Part of a small language model's weights: 2 heads of 64, 7337 steps.
Each number is 128 + 32 x the weight over the matrix's rms, rounded and kept within 0 to 255. Layers, rows and columns count from 0. Numbers have three digits each.

# layer 7 attention output (transposed), 128x96, rms 0.0669, rows 88-127, columns 0-31
126172134107135139132104125124137145111116101086118134114131158116129179142109108117124139105122
124158166112151156114158149144097122117137119140116130141137158131092128161128160138157107114131
138125090134108166149143058097109164125170150115118109107116175135093126124110176090166162155142
128133132138103107133103143120107121144151123144165141097113083160157123118147138130073129130153
126146103126131107086126128106126111130185144148098078137130113103141172146127132112177127140154
125154142106148164138134154162147111086090130059135118122142204128054171172098153149130148153155
136154153102187113109113105146091150146150115154140172128120089089144036100135160132182102122091
125161137134122133118155109133129174114147153099179130144098155086056151114091143107153126094152
161090156103132129143136147162167139100087146118123143111132075119179097169149102154075130103165
107137148125119157128087203159163147076091103132129099163191147150151176107120075102156110091116
117061092145109091144147130107094131113152144131130186094099107129168104096158144141088103123107
109092094139142111109150139166105125156135173103127146136119115127111098121161134143168152108140
208084153140090090102125098122122117147153108130115182096120050150120073070149145170073124124105
098102149162109128125110114161128084139138138183133119142110161155144135107130182153156161123124
118109099136130103096155087123173120170134143159128091130120130116144163083147108110185116086101
123154132172085162144118153096117123154088145091107068093140119134161161185125137085083112101123
117123174110112134110115213145147139136114144102120159096130135077144081187129108125057102113094
132138095116117147150145097135077132130117130146117134156102124101115121110119166159141141154120
150129144148153120107094097104097120117147075121196175144101112108123132120110171090146087160183
163085108143080119112142090118097130123157148168116098102065099129139132091084187123097144145088
136181138144101171134128155115145146151147157147137091128079170159141159114081102124162107119106
078138147118143103139132108108103115158156114198096147143104140130165092072138133127165162144106
073141155136175109121113158191118164118084119082123132141125127099123099145163144123183074104110
093094124085101113189119161144164098130059121048094107075100110142156119164148108169081097091111
123137173108098132108102140146182132086110128082143096137146148127085175161127077100124173148133
151125149102145150143081128153073125151121118148151200146083122141151124072144160123141132167139
140130120117139108101095147133147155070107123128138147115119121065098159137111131130131150103122
172145128141143178159182068081112109119143083150137158135170141107079117118099115107139127132141
105154150088173099092146143137156111131100151105098109103102121089139141171118088138087144063102
094137090143133088106125117126110114141143102149156110090142124141174094087138161144168149148089
111097113100096136123163153135145099121095114109103148117115145089089149154123133108108079124134
117068090123107093123131079145081107131104157125100137061103097159156088088165118127106157146088
165114100117065145139142162117121176176121136149160102155116098133162100148116132139100130073130
205163142099103142168110083099136148113101107146137107112143089102113132120133082145092087110117
096141157160111109158147139170181159090142150111117097127133149096146160154119143097098116058165
107169110143146139159143132136151157119165127181128112168136180089109193123149107116220138077117
091150108111142125161104164139141085099079111128117170070136140099149117180158115144116102099120
073077082113133132097145158105140116129120136141071127155154157102107170111139146120203153138109
147159160143102145135095176141123146143115103101156099138118125149162154164098092129152143126157
130156124113112129155093116142138149143083098113119148073131030139162145140120103128064097077120
# layer 7 attention value, 128x96, rms 0.0541, rows 89-127, columns 0-31
157113132115131110128148099132156126153032114120158142119112126135134134096111151087126147126130
128154106118164091134120124112218197147190148089162169124097094123144144100131143101153148096147
141149146163117104090102147096167134176153129122110135163153124124135122074139099123141134069137
136096122117111152141113100138166197174082160123139142120140133136128104136129156104154175112124
111137089138154153143180122080087179129077139102114124147143124141139108161097175128150138165146
146127136119105083106122152142131117147076135168132140157111123114132106071090063103084121170181
105128107132108096138106120096100171126113146100135148113116134118149131137115170125131133139161
176150191122101132117148110127101115105145109161141120135140129150168070127146151119129050119080
143119118112127153143146123118115145172149150103147072098139129113124124134130162129157156145131
082138105134106098127120124141122071125109115134089116143154117107117104093095076159136086151119
138111142152116118143130131124112139054175151167111127088124102118184152091086138112117093092160
096123140106119122126170131144105060114168131164126101133128109132121126109116148136109075130121
117153116149107131149178107129088139099169152095111125145125118132119136127097070152098144099091
110100098138114133124101137136101111139163180150126106128113127126140112150112143163172132122134
100148127108157165158177129100161136102139133080125147114124134135094129094122146138198132093167
119116116135111142149163139115127056113062136125141110139127144137109139096146120144147048132137
147138059137156121119125078148091159103126178092141185129120158108125153158110095149102123156116
166136163092131098132113123136109116137072178136096111126128118144154149144117152126108190108150
123121109150153138138133099133136133167153078095104159130125123210123130122092121134157121081091
080147113160141152145140085155127130109114128131118109132106101169146136103133117156157178181153
125118080122123100119118111144135133132144109145153114104101141154179129107096144126105133100111
168139104107089104104127171105112103103156121148099128132139110128084106108114119070158162174152
153162176164135139160120178083147101088191072107100147133166091114092114116134117155136097095133
150119170114198168153135127073125156163084134143167167113117152135074148141116167150160136173120
109116103110118107121131137123139120142158154126174137137165121090151105134131126128102088155105
126145157115128134136121117087078162201122117112171123137122137119116143181112122091123113156152
127090110101162146126133146137124149143047121126155124119147136159124152110171162089120131123119
131106162151089135168175145116124109107099121143102160097136096139147104151131154119163110144132
111109106097091096106152133149136101126151146130132160147080133117084142142124122104100163090139
125106153151109133113149064133082160119040166116177104133146094076105147155113119127141126157133
129108174146087119164133125144132113124212115128107137119099100093151162142115099127117081106156
130111127143101166140143084139165097139157161117132145115131126134115106082138124150157117123108
169137168126130143124150159127092096147082106168124113151126128165145157128157175097077145179109
134168094141100133132154074125111125134115093130153143115119133149112114132136113145165130116160
142106120128107136111130103127171178150135155104194112131152127130122120129131099121149198152137
109180161113062088152132177055092144132125120117150118145121127098121113102150094076136108125165
112052108094157125124161085128145150117110128116138148112114159128121092205132098123159152103134
162141160145165130140109150077121125074067154129144115110145162148120095117142144129129211131130
098127190118151154123128127124104098128159087097133159140138115139143162138140140130127078150126
# layer 7 MLP up, 384x96, rms 0.077, rows 0-165, columns 0-31
092118156142103085166159120177093146088112138152196185130083099119135092110117072114059127110119
086190120135137156073134212110129199137069140069167096156076095138152073153156087115146134146081
098116088185109123129152137127108176133127142101121124115144144133134138125120104156132097165086
097143134079185101146080118118108109126113133171155114067119133131166129113179123103161142100142
141161097127144131100168130156106156158191186090159122095119094144162116121179154058104147080078
089130142141135174134105149075135181155095197162193158085089149120177133165093081063144173157125
103110114098132130189174134105135105141156157127122154135163146091148137129104117128165081072102
112150198126200104098062163152113108088106144156126145115077071150091091145182089107058137078144
088102069107150187102129162162182114114101136105094144120120149106100070177164055094134090103123
083104085114213117160150160143141151161143162116126120164149099081162086097128149100083131136073
120119122092125164131145124084110126150176198150150098083109083124170124103076107052132141118098
101206122157123161140115158142084164195125159172106112124130142138075108171219120110117163122131
060115142125192139151160139111094167076138129123165132122096113090218121144151103062153132108125
092161093159122178152145108100151101151131198102152202091077173089132093080137124140123145142095
134161119138128121115160094151166133123151142109157093106080132153140141087120119106140149121113
135155137116127107119100134127126172152108169123120137099130123116136118165089102134091144102090
141135055147122130108112125138122142126092120137181115086148136134099094080112005130095131167080
134139147151140139155128099136117121094103122138114100122148158141092104123113152152155144107141
142138107182126111097102092141173106126106164121159127093097121144116118150187127084155105169135
125111178136089148093123119077095110114132122197098061159110117120085117135154141097089103126093
109144106135154119135053143118126124125191166122115158111111050147105093125103116124096197164090
111094127162165134137132130138146147170101090166104128093135146183093125150155101157131107136154
148074131115146155156138133146145078136122151119086108055149086102139106133101133135118125126114
118130095134120087162087213150180064158147145098125128130049080113135085146161124056061095141108
154080134190158098124135117135162111153174159157136164088111075122155143088174117094086108111128
084115143113101171138133149103116146160149198131171129086089115103169199122133087090201136141019
027140126141130109121097137154144162113139151199142112136093102141125137095148147111126189122078
158209147102174167121115167076119101195115155148164109108135138148175070136148093097067153160138
130114140131153141126152183155121143129111174128174085111117156095111095171136130128108140126114
110101137208149156179121124076128096099134157160154149126117100178126127207115115123174042144117
121149125120144128125175164134128145144077116096132149129095101115123136149160123148086122099110
077178161117169196106144119110145112157158195111213126146061107096192158119122103096078158203095
166120154075188174127110111108136104131171177142151111128125106117164093130090134154118102126089
167169142115161192130155132138138153167080139123155161132070092171147132201174157071192147080069
083167108121139166128107154094154124159121146140149112092123062109135102137156167093117137147110
124089101096149158155108140177134150189145140168133166087100126154120125087121072093144151108080
086103106136144154133098113112108142142141158111129086098111107119163130149129096085116090097127
077154123197191147120122156101076115181111123109189092124059095091121108192167044154112145194142
078131098115100237145172160152114108124164255115149162105125116138127149153134159098185160100145
105142128147127185176116137166114139167094116139110114101114105101146108113130078120135119162164
087155083146129171112156148150166131146168203109123093156116112127110081135178153124139114167113
094119181134201109175106159120127145179118123165120084128103121097113089162156128052122113130105
130151096118122137119135158173085138177133156105118108073127077154125139151093091096095089138125
132115145127115144095157155164114110113165155159129124070150097082084115115127112150173134165091
114199141105144164136124114148116168160119138099115101132122108126161102097147111101100147085118
175156070123143173081087169168100138182145158161117127105078113163121162166168084154081105093113
105179101142140158147123177174160134166091116074143150139089110163165084148134089093110113126095
114120116134137112129127131144127102125095146127166182091112155073122113085156167114114129126108
132088148174132117167151088064180110136145146134135093110106106117159091098154160142098139161107
101104071140084205134096113094137152039146178094127141102120107040123078119153127086142127074096
113127090172124138147159101133138095160124104128093183138133078098122095122142100122126119095118
130159165165134136137162074170134138084135157137139121117089123050117117128175140137135101142144
127110107156139161145149151108136177127155144098123144131112100110133125138185112154128121069149
101132159174093097119148159159129048164130167085156140085058091160125124112085090081127106130102
124154105133158166162159094108083047131141173101162131113108127117130131119100132051126151139082
083107080118104161096129142133110133110131123117138132091148118123121087174104150159123113145156
119167196148102129112174178094156080110122145086116126123038053061136111129139149038144123068113
102145102121170182146147135122129126120160180143192066086075129112131140119135089133147109113054
130137139112189171167123156131083056176169151141122118087107107146084149087123110124129156093114
118135127132155148104121154171144111073166180055157105128135049163146119151168148097122140133051
115096120164136195118094125135114143091150192094140098138071133096184097133139158090146166141147
090152098148208160169129125134154099077092139098131107104093110080072126115161126147086102151109
107127132170167138115079154077200108126149152149159152094063081094080113113117141119083041184129
134113167157116155142180141102166103170189134156115177121118088107120093117120126099110077157128
129138155111213206051144150159060061209094122061137171112134113137101103110150116091096106034101
120142118142124112113183123107138118187102133114166112147116112111154120123103136120154143109146
140129124116199143179127116078139115096159141098152112129056133123184128125133094083082171185084
114121147163114138111117119110161127118143151099148121120149151101151087138131151118150124076097
084142154173117144087097163119192134029195125134180126128108118102167085163107113129136101123115
123160125178167119127068132156068045042115157093124084108144121072173127131090115191081178129190
115131168145143093138100123130121157099052105166172184106098125127103068113152105148088086156109
139088141115129142068146126154156154126081158128144110142106145086156097119136102133125081205092
109080127113171158142171198150125073158120115074177113091119113149151133161149165111171143123142
082128179127161178100081116115135124167103154158104136151103159114133098120129089112112144110110
116103106237100170171087112107162057042171193100137089128109123140207107180196098097121080169109
071189080135135153119142146066104061115124164105132059048153087089138081156092086114100134192135
076154158117153121130146103134085110134116124077188085080141114126068121110141118048136165123049
101184123163129183153062134104125133143136096123157129093126117157118177181164085136144143075143
171105136157163125114133150144189052143142121141124137133103070137176047065158085126135130136119
136141114135115163147182146106125137153092172145157113116096130104151135138134116122136112122078
124097148167167161109112165089081139091127146136153142135062097124168059118101120145089096181133
105091170162136087113074113117194110142115124134146167119139124122116135114154134135089102130141
065105112069125157144131113099093100119118222121149145093137101128167130146109087125132116155136
072141121144122149092140140161113137128123157154153109115162121132141172176112131097152084136081
081126113162065173184226185141066140110108118129160062125106118099138110117128162126139106159058
119190098098177187097129173179144095130059164114132143103162046170122094140133101131141154124120
079128136100115125111111156108162087157200132146152144107100111104096140151118046089114137113081
199109108131137126112198176109161132089126162100093155113115168166108123145145119151157082161045
098088070143171184097091190109159139136124196106149103106081057124146126158146126085109192175166
114119119159143148127192151082150108194135124159177149062142107126076124143130133065138181118098
140152099102128180101130148190181138085090129093170177096086095146137114102171138134112167159137
080173138168086123158141110117149100158105203166144100134090119094143178215134064085143119143097
150122122169088101156121148104165146097167107082160170131095128077146130121163088138125076146113
142129135153141169117095155172154137131040127144130193132079070144160082127184147078153102105104
130146116139137148149132107123125121146131159097164094114124128164099142071126131122140172086070
155172162121139145123155139126148121125078173129176110146110177151159110113099111085142105153098
113171149170217152097142122143161228133080138158152108166082113128053085141155115117123155163037
144125144155132172174184143126123128126085164128187189111077113084131101157120090123077114114093
072169125117140207107132121098110152129162228068141159142066053123178096178146110066204131124100
134159169104168131123133132147129132087155148124146143136109161146107121097106125105130163154080
139143085120129133104153124086181092137140108170149142093124121097167090135124152140145053185091
089131133121142096135116165091146060066051143070128118077009055124085126147230134122118096171095
089121144168164203140137115112115135086155136122149154146171126103148139098132128119155127117078
103136131165104120079101115105167119099133161112106127097112124115110163129180132108105146188108
080204109146121130150143141104142162102130144081153137111108083096151133136157130123168163087089
096173096144106145153128089081127144139155130099164146061101088141101156116116111122151143095153
126153093178122090149143127177141053077099111122109093107171111104131101150171134118140154100095
079166141160120130139158138152087145082119105156128145133125132108128136140152147113128103146082
128106153125114127117163194144114101111105165120119098126147095127097121125109150118106166123157
140115095160147159176091144107134102084097154158111173060120158102117152114118141134153164149078
106140126156137147196129075129138168092152156119107126077109131052182128176162146091079114126139
142120117152177103159113167107206132124064136158139076126142086116118091145185108106128137147105
112156132090173109115102082080135117135127119113172146105122110109082108115143117103092136128151
157153181177161114116129084144121137104133124142131121115080120127115120143149097160067148163109
116148112136142104105124168145141107187135126115165147112060141130139132108188069086095153175123
155218165111163157150212162114123043142084191101164131140111093170173130130183128055107127094109
107075158137091145133152147126095166112126126137123112148094088083105096208147114114131143134144
118156091147191195172128177156183130193134154126144138132105151088154083119114062098133099086118
047130086139198227128104153135103118127160127118127144114105079126172150164146155076143155142108
105133176156084136087116126125083189102129212160177108059111129143170131110087089132163135101134
167104158148204121149119121127127154122167135136124085094117113110176152090133175076163175142117
133180148143121152117125108121127158085173151139165123129146116125145149081133104124141115134119
117187113132092146108093151122169120109164176097130152103135140139127146127149127154181121105112
131131140157143173085144156141096132132165182036168129111120115190148102162120131123113144135101
145136111202117139108080100142129145117142139152156105110121173192075074172153079085132132120098
111173096190168191194145123116068085114147125142191163114125091053073106140160098071126110157146
116131127134151137124155054122098159109109091150147118083072152100113161080161113129133151129115
123110094112156150167133131179097183122090138118179160150068158154150142102124101060165127172080
033171067149144157156146094135107134088161146152194053104106105049129141157105100135101105154104
136138121168126210132105147116138081141125139127119107132132097121129136101129135118108135120099
127149089138149160112146152085191116171118138139127115100113132114153103150138117090123083157102
092207086163111145137157149069127116119083178095144124096094149124134107103146131094138131100095
155153142127165110103126156147127158090158115107124114094085095149126130099187204136154137112146
120134152155104193103146129140045122160181131157152121090161134173175100166123087103122106071095
122090165131144131114178111161069068085119133083170141128087123105114113107153165108155144077115
138106135171125113116085137115069099110129160086169175143069079098180121181122111059084118136102
138140119161196170127068093219158127187091117203161128141032131071127114148152100090105117136114
086211112168112133109129151123110116077151216078116133126125068120231062169183041148137114179177
129095086123149140099100155144175135157130174110123202135097109077154138124173120122111096146122
134136143150138197186135155108155116128162175113232094054122088090149109122076085123138166138101
144173144109159150105133143109136146207091127128131117133146070144129113107111146080094168137019
127111141135171136142133145152096143118145128084114110118102116122171108127139147138179155104123
109057160129163119136121175172166137149124128127160100119150076092125113114189150092117116165077
102171086122136178198181225159135106110150187098128101110125144106180093124165088076125069080068
050135102152098161091148148112110159118118170116167104099096013106129097165132095118160154060124
100095136108153140153084141115146119134157158168158147105115134146127162142133111099155121110110
129133114119208130121155124136114125142119134156090140139134154148091100111132120073130121145075
089174078097148135162133140103130088101145171127148092109151078114178092159118176141129150133100
148202155195118102148156071173104124156148135069126137170048146111193114066179077039115118094118
129118124123142165178151134117101115162127146135170158081133089092167160121122080122098129152082
113105121124141120131122159104135095175123108120130170108121072075169081149115133103122073140100
065084172173149130118098159175066150153081168106179110128131078111152146132139164093141136218076
101104128117119118135107117092108151133090162131150087121139104144144115149136142104130123105134
105100140140161119115104136115132117109156117144126195115118131138124113099117149092123050209097
098108110211121117185182178207075096118108191129110204149102079128151110140145170081150099140091
116120104156100090136091192111138097107168152095156090059110101124115121128168141153126111156075
105082138142127149093122132105163087092122143093120113133085145117081124112152163123087114145085
148102130147185114062135151152098101083104086151104157134114125146158094140168117137172126158113
096123111086113169152206163126072116063098136086095075145127147098135110120129146111108090122090
091112104132120138147120144142106109127085146121141109133068175110155122106169077140152128094100
105160082117164182132110194127124108121147095157098112099104106134164122136108064105128101130111
087075181152142165141114167095151105075059174126165149126148146092184113223161115077160032145083
129093191163167131125119120111162188066097113145169120135131094118112098159153123186102117118100
168131107175144135133187137152095122142106146171123113136080195140159080174169066091160099182067
148161081183140164128153116140178120075106160104192130100106122097106114128112098123152084116079
078114131143092168101180163071130117103123188073146176086139095065161144206134075109107054133080
# layer 7 MLP down (transposed), 384x96, rms 0.0767, rows 0-165, columns 0-31
103055101151136164110113103155149106188131114130148062168160200164093165098135117093136129133130
110094152089142070158185075143153090130147091132119147115147098129133087142076090070099144145124
128111123155096156150108139120099099193168103117165126092122120165095125149073125122138108157105
136141200106123152171131098106114128124128121156125109161168135096147131158082173128125162093124
159081071147151067132173135156121134046120087088105136136128108146151150078079132146117099118147
109130156119053230098085135132138181129210127127164135169045141130134127102081126114183127159136
127146102148098141124111105098106159138147075144156131141114155152107176104105096121136115150125
116088094148185074164161109150171108185110105141075169169153102119076167126133124167126167194152
129109124146130138117167085085148094149097140128111118126154180090161156085096095098142213081070
136109153125142122104146095179132080120107131152107150079116172155111079116181133163150155117150
203093075110081159126177137195098155177138127128129134164182125091148166158047137143165101132126
113151121153107188134111123153149098142130120192144098135158174097082124164097197093109127152182
124143152044101174154169101105102099168144145105147129107116091089082169134119174084136090134120
095158161071157105191129049089171172110146094039108100142089137131165127136085168147171145108174
104097168144185117112119081109142066098166153105136104151157144110134139099069138112072160064115
123134128155163150156138070125119059104153107130110124111122139098095176124132140129120129127142
135105193129156122165172104136128151092212162161077093088169100146108139151062176055110101165137
123138121108111175184143196141140169112148158164088146132190144083154126174068144126111078133070
099146168130119129105138167121179078110113097132126099182148093123086114097135122136092143114152
170123108160170092147133108119085163142133125175094114152152094158133125053130173143154079105080
108073146190097152136172105107147099145152148108140054060169140148097141065123163147086090125102
174169100153099147163121168139147172088111131143154174119161099108101153131160195110115122143069
100132120094084146162158154118122120169137121160111175134169126110104153152099099125215127119142
058150130095119122041063187093156121117167162045098169120079143162063135091124254105179118088144
157086100094207114183118081145135126086114062120148162104184115146118110109144139131132158157161
097119097120091151116104157107102129161116134081171130189097158137171203126039081125188141159124
145143114122113090100130131124175183132123097116074164155165136047141182151087142125093148133122
114167108136130119110176103147127124145114157196132124116136130106134069132155146174146105135057
165130108151067085138083192149157137118143109140122104151162111099083127167106130120102069137192
151099144063140173132160134148152131084128103101128143123195183144113119111160163096096128137118
130134146186203086151071091153156130076105067149121122110166188161155079087112107182113111128107
089061127134162163172199198093121144108176168136146099169148137096154093116109111022119143101138
180138101201097061164083159187096150097102117127160113170143144112119122118142152124082099126207
067184063110105190186131167108125112088170162112185114153120109135119113168153111164227112132070
121103158129097134111113175126130182126172131140091137122190154104114177119134082135138177113146
150134138101087163172105131081167151142137133174172126116118139181139148138174081121162118174147
163137182104093069138131108110100104162133156167065119105140139145150140071109139206068165069126
166153117134143125126165104122096207151128051099153124088173125061125090139092153043170135150184
132157141138084174132115162087111099160143122098160110107143199116109112125108061085146168124156
130155177154105108114143155157124130076130144147119106082137072115101121136146124090112125090144
134133140089172124130172091183116166159146113092107089134125128115142103124130100108191159111092
142100084137158071055173130087118093129126088082187072164130170119115175148139073147128074137150
111115204165175173086115168156146145186134116127124104108091147134070124151194169152110117179162
166093093110098088121069141156179104064117109200099130148143071093155174160117097097126130114173
178081172122122064079111119167123084081118116155118158138135130076119133133115155125096071157178
149119089109082109115060131171167082188122172163191085167134128128144128131122084171106091111126
137189130118160115054162060150164171145146112125175212160104109108149122185119132165099097172087
112121097103110125125137079148170139172126075149077123151097139147135101145138089126086086127111
172095121099138112174082120162079099075117117082090115138132114122119113108135149115164142116151
068184118099128112146108086168144143128113086103121048126128060167171122108144145065168092087087
150120088160120123177136164139123151115109123144127091107114103069148140137135161161053104160148
176090140116173125132153105097130059120171172185118152131146175123138124149145157171158097103145
117146146091152078095095125164124147113116093188097168150124165085137123088101136190132161121116
103164146091133111128159147081090163146157118141120097111090176067090139102136060099163152118104
138085154184075142145116102117118169113086106137044091161100114115188152151109096191190110149167
157150121154139085142148127081143123188149156131140106113070152145103162096131154143155090139186
062128171165115145167060125113118095095104093142102128140129135087105121083071152164107095164082
097098134083108175105158170108155132173122149117168138158103141121180165114114115101133153123089
124126164125089100034120089153126138090085138153064158174102117072091092091135101131102126142143
075091044225208087142108120097155132170168104148139165112172150084078091126129118168184076090096
131123192109120011096160121120139139170130140102122125070166130156104093145095108159138138170122
107118094082096074100107065095106161147163156096106133154136140159169166136127174167141165085133
113088201106079144072113133132170131188124118111135160087087102137104119096096181190112133130162
154130152107116123127059115146158128121110118152161158133092106111112133141155132145136122117124
072143133174091129121087125128141117098106126171169158137117172090149213151086118152085069095104
128141146108126175167069153164101111093167137127123152132199170109127150129086155134143120157149
108080107161166124136138125171062132081116154116133137133174162064114151201124166150115145129140
128098144100118117133104150118132128163154102166062112101089148155109156113112110163073131144139
091123101059110103218143114077118025095151095137146139113155130141179120114125162120139144124109
140076091124111173087166171140120144161162105182105109164155129153150191138131109105092125084138
123161124126132089101118123118168169158143121112111103146103140118114109114138136121121145124105
116101117150091115153121145146146060065083117106082120112134150127084106114072106150115117148157
202165144144109128154078173126144108109118161111106176154140163142126126123107187080120095114087
113169095184126137077141195046125171122124113149117099103123112129138175147141193122126079113112
160044189092132096130169065108142103134129146078068150162118167104104112170097116143163152139119
151087159137131105108098213150087142149152100132170168127174157081059110106129165126153145118127
140103101152110203091139111152134150081123127140069087107098133123147071133088087126158117146157
167089151085101161115075112123137083125120115140139173180140139181120120144081161177095076169119
167121127084121133128160132131122135078100144150089131191139142122147170130095059209159107137187
184090160142057094140115095106118125130130164152130119126137178143065141145127130052145183178140
099164097104129190088139130114166159094089111099105133088146131192154129106125125121061120171187
120148114093111165154115181179084164143146130110108111055143087157138099138128145158174112117124
141096105084147164115136130099153077127139114106101164173118117147090090095121183135157096113164
197126114090128120165145170126130113134164120168163121153113075171184137113099149134077137158137
119131148129154183107101125159098132122094149140159098161073142135142106152093100067174115079165
127119218158089155163164145154176107060077064175068092168068165098154112143146105131142197150132
167046153150137167149101082187100171174114130082124124107187111159117145123133195102179154148079
125107158079160114108130107110122178135133106116118123174143115102132148144139138149113162139104
120180164169097105179134111067136071173113213160120123213142120094127136093208123153101165170150
136173123147138114141168117116148126146116142118099106144121102133170143088133147190079120120121
156162130124131137177136110095095100133148049095092140150108118129085138176089105079133145153136
096097117079114184151165105132128120107143144066126119142126164155112161119081131103147165133083
138118145215069048086154144137161103082191125065155135206092143089136100134089099118120174154122
171116095166126070111170133114122091037084085142066157164165129098092178108107133208182155117133
155100142153108080101138212161201140101108106161135195129168100125117162109119164164124052120196
110149128148120098150113168096136129119104112113114099120119154074119129172150163153106157068131
116111130098164121155113091099135162166097121171173085142141098167086118099124135162131180144131
204124093129153080121137118160088109136141155149120093128100123124147104174127150111111116138122
177151112101116156125142124092136113119179134104127149159058170144152131156118125083176119158085
151129135196156062110104129184174126117132123153111091077131147102106057160141121165091117095172
115132231199125079129115116168127167065125139107099090132111137097139125086085148082148126118148
173145150051141142059121050177066245172188077059128163122171156169155080063107127126187153095135
169125129152087068114079155165125143099108081113185216102169136119171107156060055096097157145153
178090151116123119152066095169116182090094098129043078137150059116139098111128157106113126100093
136115121102104133156158141159172106202148070165120128174154152178160135166102196152068038194126
089148139115152087096130156160112104122136118123132102150137089083156118144120100147112111114079
112111118106135099077194180125133121100144135145133114130148174128128139156148100112127138165134
136115139129094143132062131128164110172178145140159112106177144114110116118135103158139100132185
124134111142168162124109187065154131150167084133144139103135156157134114070097102125165165156120
154096143078146149077164118120124125158123128113131100213135094126143115129146107040064147080137
177101177123108110190174138096111050127197132137129121129188143170174143137178111131172094148133
060088169048131126128116140123116148141149122186173157092162184164153170140137111169089096146149
130127109067105112178161106109160131180057128189124150173147144132108168157085139156119177098084
092147107096171163167117141101100076156095176120075123161149203072153138145119144173125117113115
140121137100161171125132117142109174141147169155091140090118064132143081211059142165150129102125
128125108121157141117130125118100137122130084129162170118161094165115034115073128092105092107148
118156135146137099110106069138078151169118132094126156113120155159152123133169123105160108171129
132128141151108094147115118142147052079144094150167124080096099082120101146093118079111139186163
103096173081140070147113143157106151147105145159157100108148148143177162119162169124114023137161
125122120091108125088132105161117149138168087149124109165204121178172101124160150200099203150150
112116162115094118092055139156216110164112089131102117105092131143178140210097186149108108098126
128101182130176102119099103116207144094117058101098109122097144150125121126113120171153141118088
165098176180186101150169112164113152149139162180049199135175050111145128129163099092119137113149
133101147127118090134128060116095133123131105115085141125198155118161150118086170132152126141120
121133133129105119056112104175167106118117116091149069117123160184091132119147130143199156108205
091103141105112135142158182088124141132103101127166102143204100134128183155054169137108156131115
133102149129097133110141118160136149135126111107091098108060101086097157097076126160091122157147
113109101148142109119130153101137188128092136071129127073096137075155162128129146208121124126107
181143128092043188088167155100170054189108201105103121137099162177093181150128126108188128096095
111130154152148089094134112162142124080112107123106126098171103071177111110160112120109093093192
141135136106153063085151091219096128101125128157129130131114117061097108085145132124137123118195
078135174144141105121101130138114169093161144123105141131104131129145168089116168121169079077136
109100072061147198150134131152126114131105112124091171155163128141141171161105123127114142173144
112108125139097118109144146046038126137094144215101168179170143161179178095151072132084137087162
150144073114117098116121081126096185116112085174098124152156150130131054200118171117090150132124
133087096095089097151149131098102122157141078106149103158174162227100147177106067130119133088160
163109189180153148102161114099133094160118101193057114111164142088147158118058110127197114093155
109196117092139097132161193071149123130172185142164135137199086137092171071158186155055250121083
159120126102110075187144127125091123107134091136111176052110117111177136104106130093162071095107
105115070144104152199141186102079236154120113146079096135155160140111121119084132126129181195093
164144169144105164123129130140118130135131066110088137134184135150154124098088153136092088084064
161093141160076132107113124177122111075139098124118117159147172158134145115151149106098154118145
193183144070169144087137054136094087159113102133119158095142165194114123105113148168247115142119
139156184087092171150142096112133136126080139121130147065103139184132115120154149129123190144124
134120158104135099132131091199215129178147128150120097147154229136153101045117115174102091132169
117122140130089101100177139098090160136122112121176071098128155066074110166127135145151132160140
143104143073124106138086112167118121117085098107109131184111133122140160122146146124159124134182
101111138139112158170102172163101178123125131123094124115096138149138124087148166103159147161131
199126091109083142152226115156130126126138210145104099146127124164178133100156136090241100118176
135134136143114163188142079148108160119121122145155122135120137166086127120100132116139159110117
136114075090139064150113081123119191134127092146156150113117097157138148106078144123136170161153
150129158137111134104138078091170125159125139034094127095133154064092118132135136115177090123133
167120096119131116119162121112115132130118118150098148122108234137088172179116151139125111099149
158124164185111082114145055175141115093074110093150103080141131159124074113183158135113164155152
117103142099107162047103144112155094104172126099169155107098213129173152135150112161136141156126
169157136102099084074225158127112078147084161133095202078154142057125112140104142195131080156108
124166144185071147191102138153118164106118196097096128127189171136151119103091122084116118144151
155105129127074156120147188082126102152173122119128072177179193146071131127081119148151134104125
049142113176138186158141088135139132153196158094066065173062139133115110129073108172118080111062
136112120081077142078136113166093147152176145132104119144177148149086198159092111104184167161177
121096097101145091142152146089175155088134158100075164198083180085156227126172187141165184118112
087173112089127142122135140109162101135188132015093170118161161140092112118140164088093118118200
126126107087119116150153124145107111148107118119102130127158154157110129119136154194118099108133
129161147153034115142106086155166136146137153138112094105111164110162131127110117160150142157057
134146135157124118103147094134170108160103129110106152115073120118090072195081155130109098123156
110071205094153146103154091150113123152096100117126120198145127094103135058114133103133150100124